Weights of a small GPT-style language model, trained from scratch on English Wikipedia.
Size: 2 heads of 64, vocabulary 894, 4.16M parameters.
Architecture: tied embeddings, attention and MLP in parallel.
Training: a variant of Adam for these matrices, 94M tokens, 5707 steps.
Each number is 500 + 50 x the weight over its row's rms, rounded and kept within 0 to 999. Layers, rows and columns count from 0. Numbers have three digits each. The size before them is the row's rms in percent of the matrix's.

# down: layer 8 MLP down (transposed), 640x160, rms 0.0981, rows 603-639, columns 0-79
# up: layer 8 MLP up, 640x160, rms 0.112, rows 604-639, columns 0-79
down603 098:517478483551524568486524577570491488429486581444540560462540498472474440431449611584511532452506463492552595528487514554552478502510475533494569500470534551491495412551486696505409436514562487512553528486488504521453514546499536498451532442
up604 104:441465390553492402577562424461575592519516561508449444524484476546501537460499455396480540542447500562449487428396452475450517567479430566568508495458555510500476573502479411429444479480532442493343472556458481493472554497523499516553421528
down604 102:353519508592563438587431479512472563518432506487518516532563474488492503497481506468542563519459474405525509508555587533536370403487515465476495474500391448573525442473419496567458534478474534531467522517483500470517473429476504500502494543
up605 095:420457456497422481582514576452507462468418531410446530503502474682518512565496442520541482498474498577508511516561489458565354452492586563513503575513437373468551523567518486451426489572485579579386491556497508423499427531434410540545510476
down605 096:474552539557474560464471453479519432509546488497493424432571443421549428486472465431530537478458480492503553502433486565473484523473578385471474499483513475573519462470540504554560537461544442491554485536555488543506511453529512574468459501
up606 096:450477507507503514499543393472491464522475496457416505511486537558548502482507423534455466442466501532494508474407487366388495603423481559524512452492473435575482596549431546409534420548462603538491504526566466426462514490397480583498526526
down606 099:497595483515456470588571488588456480587524452476523468453466469423456431521434516469516474500538511481525474530520484482496502459534496382450445457510567506519446458525473402552488521463431572627462532594502448498478524478419513438472524578
up607 095:540479557548532443577418462484519492466582457559438489500499484637541438495418525505500582491423583491568510414458490527475528398500499482509436577500556563580512479537544467515488513498488485482411418518387499548537484506459538557535540482
down607 099:500496593453557524424412517527504456430455473462447392577527533458498485455477547484517481455530425530492530521397575562503488440503517465504466484469531505525491599445474510509439575463439539465487531465528407448438518603477587486535466532
up608 094:443457497553516461557528544522461509473443491553519556468522528472525503545485400524521585469469486596483481540509500422536453489452413488516435421476438525455496634578575456567491467520511433565569525543438482567559476549530480522483530544
down608 102:486524477423473496512519584477489559502473569519604574524508513473503478480533456564504569485506534460442605502561494551497582509454448450464464527474519556521528435576466484491564556516564485488490483442518520473468424460517452535482524514
up609 097:439476562544478425496457595494446501599579527504545411581378477475512429522579484515449559471464509416467515467495540534396468443556507572438452489452632477479494465446479543430532483478479564525409536538469469459503510531401509568583439504
down609 097:358585387522527503434407470443535499568415543466494495539537561391524431486542428525540460552485549550493492481495485428496512491478497505617416540510474584540544516560425459506497496563430467542549480464539388549464445419497595521515459519
up610 096:546487419481469452537419515449468572455399575428507526541544493495481562482501467448542464470463502521454493564456542435424443423505503433520526474562468518445528539491387526383561395502498499491520550528461512446499422556433476438435433572
down610 094:415429492498561519466587464457559451527461508388523514573553493528509427429540439519513562572450549528500553520461489483433460554480477546548449517447524538476515451409474456567441466433492390473512468454516572486452412450544551514457428453
up611 097:456451467529488551574444503512479571546398462588512485511419426596562605475477499539468538540480473442437499441560561427457497435525513520513452475556482538464510361501609409503507531534485497495551486576486460576439496370529537527501512555
down611 095:431505455523469488471512558529518507465506608457495493577531608402558526520448504496497481416452553534512460596504492492555525624509558487543536532420409470500512552473480510506487488407439500516559531427560497479538468525504440458541476433
up612 096:519495517451427470462496535478483486497544447483495463579467504554522499507505483558559568474418488526473451412504517520424434515470409554529456486509462577470500443437538413418538494489421528456442530435529476390489399497448467555595390528
down612 093:531514513514485463479511592536466499494414552436507555454521565551555468541520553465527511441597557477597546486553495456540471460529494578501420457550522414584506437499405502491469475460514444529578521570528369491514563506544469482494529436
up613 087:440497595546481463538431506375536519526497518485503490583423473487424526547570502528416564450415477535523525380545469470528546544526488538517454469426400538498541589545501584499483413467452538414438539553443469481491447457457488480481492441
down613 082:474541511468594485441507511484481474534510473520546458501539429462529479531594396434492467541586458463465749471531485554496458443572457506464545488468518445549547460569491496571435519447518553521485516439424472541442482407528518490466518530
up614 105:512470495502597463480537465425521679484515542473484567478447478581528421543486480533530503456461465583454504433406576508563571569531426426522558508428467508564477575526487505543520434458523446439486522506377449463455513553563437504468500504
down614 108:501549519485507487476523427533409390548471555517491475573469549375477471499445568520466605526515588481522493521505546463435542516505544530492444484578453528504551630607438514419505467366504380518504433553540473468577516455509545506546457527
up615 098:519417534481553479539523597546326454500549471527481449480467560547521502560565447499429502532521494540506515478564567558389532479460482523494511475502566507471373453492414494404479425466530628427495520457503507406504471560527462485584490477
down615 103:451541526434495599575447421483482568450568539409504467488515495408549403483492471548481396491584546435439479483473516470501442497509571506560512536560491528444575546439514474478443449478522482580534438475521418501508454500477468402461538478
up616 106:488503522534441464624434505513462478518541422516531476498499513537474524465501493585449476576445467558382436390457488486412491444528446473466364524515532500387418454540576501410520541501501573495525452516524501440539482511526516468476472466
down616 108:519499514473473586553526427453577551453457582498497528481489601542525402521458449538536491518540586518449553500433522462353512484508399383497562542558471464395466584516449493464409445411469444519510511462534492529506420480502473498496417547
up617 093:501457452566508539465495570553468504482453517561459541505541598476453489496457514537541529491466541402589434478418492494388492493502465467499461392381502495475454535435510471479546492517462545498455499556393450464473453504529477573514501506
down617 087:495499500433431449477399523541569481515569463448500517537463471509537546430468471429507471530528526574496489537526568438618575596604580552439556425575612521499555531565463389524533457529469502603495412545542476531507499562510504491513515535
up618 094:449498503510590517537572513486488550493432432537453434511441395457471580518511433458399444550433531522534491383537600553484451440571511485450461509508515472523459403490493390541523444538586417586471516518453435496487482459466573518535492539
down618 091:601538539482529496512526508569487497430371468475483414432531568481491481499451498518572485493464474530540501561482515469480588566489494479536520421493559484498479529432563488471409603504496623420479491512489537535551547527455433490446580448
up619 109:438502463563594514427456569371568547495401483558445440517478589554474505495487517507522530532511426562478490450402458445412475477530510429570488496477548536413494511414482486491513477522502493499381418500454485551508550474430549463532481486
down619 106:411522503477481466514453537510522595558587436425528497513427481602514519616520452520555519446534456470524555401569520501556456524478480527462490385533494486502474344510558428545488448485498665501592499486492505561540468561476503511500461481
up620 106:461468494485477619579452522464503498606516440514505524516528544500489502548539520418442547661411497457539347469424553555542541433401549570509344478540468468424471474456509463484481457522494505526463523522508500540555493485436513554453488509
down620 102:616577443483517502436546549554516480476456482515427412538459510495482502480499541523573588526476549457498497506529501535483393524407472605457577521460426346511586526504529451453493476469554431543488495503503460501457454476536450547551474574
up621 113:470510503552435455556493543492448388484468528507439453502419400511456498468507489591396552555499537573401390533498447496481562501601471529528436545594480465412542520502506474363550414514496548437475454527580465472512507486499414486455446549
down621 115:595497556498430484516492411664500523484500527439462419514506483502567618519469503543505446520574500550468479485465475541543566496544415512458489561493505580476438463567457541478519539467522480463493534432451508506515548472500560418558464507
up622 096:449516540558520534580477491548459555470405480516582436605405557486499422449569516427525536408479473474452512509498468431465443396519485477586481433425419524404561427490479565541439444439411530464480500518463448426489509488517602430608476460
down622 093:515522505392563535447439545472471517527503469545427495405506479479512537464576459520437503505466501552450578524403631509524675416568447579422490515527493476490538562462478538507501535594417474512402582451485553526535480544487429452545521497
up623 101:469532567574501441466610502517557431567457503479468459439447431555512410504483483505506407538441532539434507463491491416494514527481553513535493535538443549522485503506460523458516387481551495406432540498518453421495433471596408597564539534
down623 103:472409447457461493567422491432505598548519435510507470505461468512543498552506522546470489484582599548507543436514498524469393449416456563517465428462462523475518407462542603468514565510481555435504560554373520540484415519414455474552388462
up624 092:496526484473391513566467458397524499562428523529417579456454547529468473500556484549488543490464557512500507530497480488431489452539580465555446541470549554415525422533418566492476476553498506536546479513500475387448519509453427453589347474
down624 090:497543446496556511542467434534467482457598556515519466495528500476554334544500587446524480440540479503433547521481538544550470595542483502499563465475502522592526489455561509514400459440488596502526504524474538537545576481509479547466491555
up625 109:402450564530504555479457428442510471423519344460528527502443581480502448515514399579458493458415513561414487491539582542532486497495475488548501453500493531502538448419492399515587445512555563539530490601354605471495565479474498442534565452
down625 124:429457484506615535433491397451495477427499435470535551455496500484543408445537515472480531508503536518503522493532531417406427525507498424592537490495537541576497550436460604472489450473572438439455578540436577469469539530445496486484544440
up626 097:511439466480529471471551580479556500463545447471455490473558531573509508502545421494460446594421506458461475451505443472471554544437609429520548433438605543473565471427477489535491488503502563445518404457536518503457495468454518572511545568
down626 093:489518473525513456556539445556479425615466430532572519440449480488398482585443588462414505503483496499561434501505492484504538539594534488595555485442493440472495433476541548459496465516416437426472510453520404494468543526488492570551550518
up627 107:522501528577483519460448458430502529511577565493341510644533508494426477496519427589469536465475482499478411522463591453505444550569560468522544483472491499471505556478520487463488446496396453463529487488473400478558467546439457510477508483
down627 113:545479529470473471474520492541530575522568400425542524415564445504483498482485473531498499541433501438508476509543395488521518641489465456512515563388488579477472476486452481547494564475462512478473521619546584483509508489529388475534517491
up628 105:493515505552500497545428439488446501414462439547467444551519497517458453463520471597530491553438528488474512499431498439541537556385546443464502509472482521510528486559587425568529472544454516535408483557523426424528475552520485557582472509
down628 108:569510472434521524451498434539520379446539575470452472499570480591436499413569483536671573465424534562512503398504521466498565547516526467626479456508501516446449564495548532380525466540527419483451568479475535526514507539499570448505512482
up629 098:434516512531467466510460530589599606488389470497479463483471554521490407506458520586513470487538542535497497549479596468493431507511511496509464504503448490437510469473452582565509361511454567470451565496482517404544531550494466515608560450
down629 094:495496530466563502526506558502509389600524593499554536477469490509488566498534502457504472445466425490542487426490500443511525495493436520472417521440506529474446430510470542538503555557383472463502518428562513425477479522480508525411569528
up630 101:480443536489530560509456528463596550518480447575509473475466462466505419589596457539407514586405473492489475498484551349510473582585516494546464410542547521425575502428549537536556438382507558434502479576455468512526472557508543560441383427
down630 102:555546520554428565553472499489434448515522514524498420533458489502542542466449433473449398445500569495393509499493595511506410608459452535456512508542447609447440449513541414534500543559471493580517444563554501574467517505492492504475513472
up631 098:497536489554510553496449475535389448525540470446475465582494407512558554426539477516497583467431414560441452446474474521484540480485478490548546421533504505382518484426541468414457586544509485493429518535430492593469531482463421535520604454
down631 103:489542525470461481527536426502570512467579522486561452512461550476554524586523543576470569527584534497398388379513547436525459474473460545552534480457547534555388536545489494573473376526411507459566465533515455413566429513517517412543501469
up632 103:468449541470502419445475486537556534474390402556468460471438481426489545488451513522514467597509437594508510433520602481435511509547416488447503544413513542367429464526473502528540485432473476493472522597506502460514447566522411553526448605
down632 109:515482516489510461501522478518585486539481530499510535481523583390555604548428386503548428526517653503474451480487461497522496524485480534484588537549475532510488576534514458442529509436560588479559490490484403503478539450533530492530470522
up633 097:480411592524606483583427420489472548486421456515407532543473516531576479528515525474521523499519546545560511494466536476558431471462545525475491447493525416471515358483538505501415509459508429510486516562416503484531484495476427514556473515
down633 096:484501479516514534574518438400503573480543540393572404493555471456425588468479555528509543515524452532511434484507515511439504587583437522501568503552528495512510483473461535593476557532438460474430519535568467482456350502500461452522453535
up634 099:460407464490496636571522526382516553474459570565493451541452469525526610439504454552510487431504523570515497491516588514518436467485480477451385564510504582477469475564546450506568456497512433516508425566424548488514499504518568578546380485
down634 093:510566597613541444472498414589418526536438556429496559469457530492527409541544537472591562496509475498453458535483489468494523560512553581502495442444443436450520468504498547495452425449429569448475582468593479436517525476481334475458511501
up635 105:402495580484526441581483441514577425473441400490470540512499578498424425520531475506411568578460640517477476462562447459485546546437506470487474447472486462474462457557501495437513436488532424508460370437455473510404537485538525416366549487
down635 102:584538578545564475489510534458504522426551560492549551537437446518580570402561475476457452441557465383528599469547536481497434475501557586423510446433512506506508500449518542595527482548444475486519504564431457403548502510456512510541492542
up636 090:415436461534518475483532468483609559378502494455477448516441505572515458581537471460410550531475451542442501492442533518513463537470446495445450456457506561512480576596485489470508490473474537428400447552399499543459526545511514522538449468
down636 084:486478509523519507497559474517452475482422548549538557545406533524529510479608481471504436520558466484493638493462437518456489454505426516450492434533470503458469435512544554468493573549524496496520454407417543404468506503479528563446530567
up637 098:539454620481531619527547543507484460465538460567463604492558531572540456614521430567524520399494464465352426446467496525530482420423479547526441507411545479478539541489413430492563400524388484465466414561538484499525580488486449475537535539
down637 094:468434488454560574492558473392507466656488618534473507507542360476466466473520507427451577497584432507594501466543527463479501483594514482545579556543520496506505477426501595468524590496528480555519498540482388471498383555464483490557490569
up638 098:428511484436522463553482400560481547525591585502416504508500451512520484538575520566485454516527546477434480521457508484559514530573546546490465480359473514426580618502562490504455453426391449457456518530564534542495620518509444556530442475
down638 095:521470529454549466463479571451500505631473435459469484468498536492545482464499513548470485433558467539522555460465510579477528404525589521433422574539451527575572548482490533466519377607453471418532483539500485432496452486484469435497515589
up639 111:441500465597532479525486509533517461466511434439506477565446458574521434541548444508525515512488432483453458566399515502559401467546483498529488443420488556464556451434573469457588504552498537399422435532506561541489423466450484548477466351
down639 113:447547454529523458459490510384471370456452464454534476520559507537542475527402448468448497543538596508519464411633478410541474516513466438446536412629465599503513499531537419531504478549469442484600555569527500589534476481566509523537497536